{"num_hidden_layers": 11, "hidden_size": 160, "num_attention_heads": 5, "num_key_value_heads": 5, "head_dim": 32, "intermediate_size": 512, "vocab_size": 2205, "hidden_act": "swiglu", "norm": "rmsnorm", "norm_place": "pre", "norm_eps": 1e-05, "positions": "rope", "rope_theta": 10000.0, "rope_fraction": 1.0, "qk_norm": false, "attn_scale": 0.177, "bias": "none", "tie_word_embeddings": false, "parallel_block": false, "init": "normal", "init_std_qkv": 0.0395, "init_std_o": 0.0, "init_std_up": 0.0395, "init_std_down": 0.0, "optimizer": "muon_variant", "learning_rate": 0.00594, "lr_mult_qkv": 0.5, "lr_mult_o": 4.0, "beta1": 0.93, "lr_head": 0.00519, "max_grad_norm": 1.0, "warmup_steps": 200, "schedule": "wsd", "decay_fraction": 0.845, "decay_shape": "linear", "final_lr_fraction": 0.05, "batch_tokens": 32768, "max_seq_len": 256, "doc_mask": true, "train_tokens": 270300000, "max_steps": 8249, "dataset": "wikipedia_en"}
Each number is 128 + 32 x the weight over the matrix's rms, rounded and kept within 0 to 255. Layers, rows and columns count from 0.

# layer 7 attention query, 160x160, rms 0.0657, rows 0-16, columns 80-119
[[135 146 131 126 151 156 130 104 116 135 116 101 124 154 102 134 146 151 171 157 115 120 141 125 159 123 183 172 149 114 130 120 156 163 138 136 124 158 150 131]
 [155 117 119 168 138 113 177 118  82 124 156  92 154 132 134 143 114 146 131 140 140  95 164 117 118 136 170 177 113 117 145  85 116 134 105 153 125 112 116 150]
 [ 86 133 141 167 118 133 127 153 159 143 131 120 153 131 120 123  90 125 117 125 150  96 147 113 135 116 159 124 130 116 185  98 124 117 112 168 110 119 129 138]
 [155 164 126 179 129 128 107  92 145 148 120 114 135 141 151 149  93 106 185 145 141 124  87  86 130 132 173 141 123 132 115 136 162 127 128 154 126 126 162 106]
 [171 146  89 136 138 117 122  88 161 149 130 124 114 184 126 153  97 149 131 124 150 192  90 107 128 115 134 143 110 126  86 147 131 138 170 139 147 166 142 127]
 [142 104 156 116 119 124 152 144 115 137 131 129 120  46 127 137 114 159 147 146 131 117 152 132 121 136 184 139 139 113 114 123  85 159  96 123 110 126 111 123]
 [114 133 112 119 125 148 116 190  79 120 133  78 119 112 127  96 133  70 108 100 131 147 122 171 115 128 137 115 117 144 117  96 140  94 107 109 104 127 150 132]
 [127 147  82  97 120 129 134 148 128  95 167  94 145 160 111 115 121  87 126 104 125 109 145 151  99 118 150  81  96 118 131 119 144 122 148  91 149 151 148 113]
 [114 144 166 107 111 113 144 141 114 109 114 169 132 127 170 122 152 122 138  99  96 128 139 191 137 159 156 109 141 120 157 129 133 120 129 118 122 159 126 133]
 [103 123 106 102 122 123 145  94 130  72 115 135 128 158 103 122 134 148 161 115  87 182  93 103 152  89 152 146 155 136 132 157 129 141 164 137 168 132 116 136]
 [152 166 170 109  95 121 156 133  39 153 131 133 135  46 160 141 145 101 105 149 101 123 122 148  79 180 145  96 162 127 142 134 127 142 180 125 160 119 110 134]
 [173 120 158  73 144 110 150 100 125 126 164 131 140  80 141  95 154 146 102 100 156 114 145  98 130 149 186 111 184 121 129 175 141 176 199 158 139 122  81 133]
 [117  84 174 135 123  95 153 105 179 169 144 150 107 130  93 157 113 174 133 129 191 147 178 128 171 123  85 147 128 162  96  87  59 114  86 103  84 145 103 142]
 [124 145 125 132 154 128 103 171  99 141 136 133 124  83 152 143 159 183 152 115 140 143 158 144 127 147 111 107 176 122 110 118 104 129 157 123 105 153 129  77]
 [151 165  69 100 136 101 150 105  89 152 149 117 202  85 137 143 179  75 126 155  62  92  82 137  37 250 194  95 139  74 131  96 178 162 153 131 154 154 178 136]
 [104  89 134 150 101 114 127  35 145 129 123 189  95 134 122  76 101 177 122  75  67 158  82 155 164 111 120 161 149 104 145 142 180 118 108  89 164  92 159 141]
 [108 126  40  74 161 135 158 137 127 109  96 159 119  86 119 115 215 117 123 139 134 116 155 175 117 194 129 115 149  62 119 103 188 172 183 142 141  84  96 187]]
# layer 7 attention key, 160x160, rms 0.0688, rows 0-15, columns 80-119
[[156 122 129  89 157  87 133 142 154 117 121 128 126 150 107 160 139  94 130  97 113 149 117 132 127 110 118 120 121 161 133 126  87 164 108 105 163 103 127  98]
 [112 161 131 155 110 147 100 111 152 121 151 140 133  93 119 101 129 149 110 102 133 119 122 119 160 144 120 157 154  98 135 134 111 160 148 110 143 142 146 126]
 [112 166 104 139 133 147 130 107 143 103  75 120 115 106 131 147 189 145 109 114 115 179  98 173 143 137 154 120 129 175 111 153 147 125 131  94 127 129 133 113]
 [130 161 161 152 120  87 121 135 115 138 122 132 167 119 128  85 143 170 111 125 184 103 120 123 189 145  98 136 161 126 111 152 129 142 103 148 109 118 160 193]
 [126 144 146 147 110 144 116 135 143 140 141 144 134 156 172 154 119  95 137  99 137 119 114 103 148 132 107 110 120 120 155 112 136 130  96  64 198 134 108 107]
 [ 89 146 109 117 110 139 147 134 128 114 124 121 151 120 121 145 151  75 138 134 129 109 117 143 106 128  79 134 111 142 113 161 103 133 113 178 139 152 150 123]
 [118  88  97 110 151 131 112 149 150 100 127 148  99 131 108 140 101 164 121 144 145 111 125 173 106 124 110 138 143 166 121 147 104 100 169 178  97 144 125 139]
 [182 156 124 117 115 133 121 128 139 105 162 148 113 111 154 163 131 164 116 145 135 127 135 156 148  88 110 131 167  91 161 116 122 145 159 121 109 124 121 101]
 [ 92 137 127 143 158 137 134 110 103 143 127 146 150 161  96 176 122 121 112 127 118 157 145  53 103 130  94 142 102  95 139 136 119 142 114  47 147 130 154  69]
 [160 130 178 118 130 109 123  93 138 125 148  92 105 132 116 136 142 104 120 115 155 145 139 111 140 157 141 145 104 102 105 107 107 174 120 116 153 147 132 131]
 [116 118 112 129 198 181  98 142 106 106 127 122 151 114  90 109 117 155 149 126 118 152 159 124 163 119 107  97 135 130  79 110 147 122 105 137 111 154 123 160]
 [106 153 112 155 115 129  95  83 127 121 151 101 120 165 126 148 185 159  99 109 126 173 129 101 131 148  81 158 130 124 109 125 151 153 131 117 136  96 127 135]
 [136 114 158 172  67 153 120 161 155 133 171 109 161  84 133 182 108  70 142 199 120 142 166 237 108 112 136 111  48 130 163 139  96  65 120 174  74 140 114  87]
 [ 92 120 180 148 155 175 153 143 102 135 103 129 175  97  85 149 126 123 110 129 103 121 138  80 170 133 135 136 163 124 137 108 131  51  95 151 121 152 141 153]
 [109 125 141 166 140 194 155  92 103 110 106 157 137 102  50 180 192 104 128  63 162 146 157  38 158 140 127 126 161 128 111 121 134 158  94  99 112 132 116 161]
 [112 166  85 115 137 126 161  86 102 176 109 108 183 140 127 133 149 139  80  89 135  96  84  42 130 164 139 144 157 141 148 176 101 141 152 104 131  81 136 168]]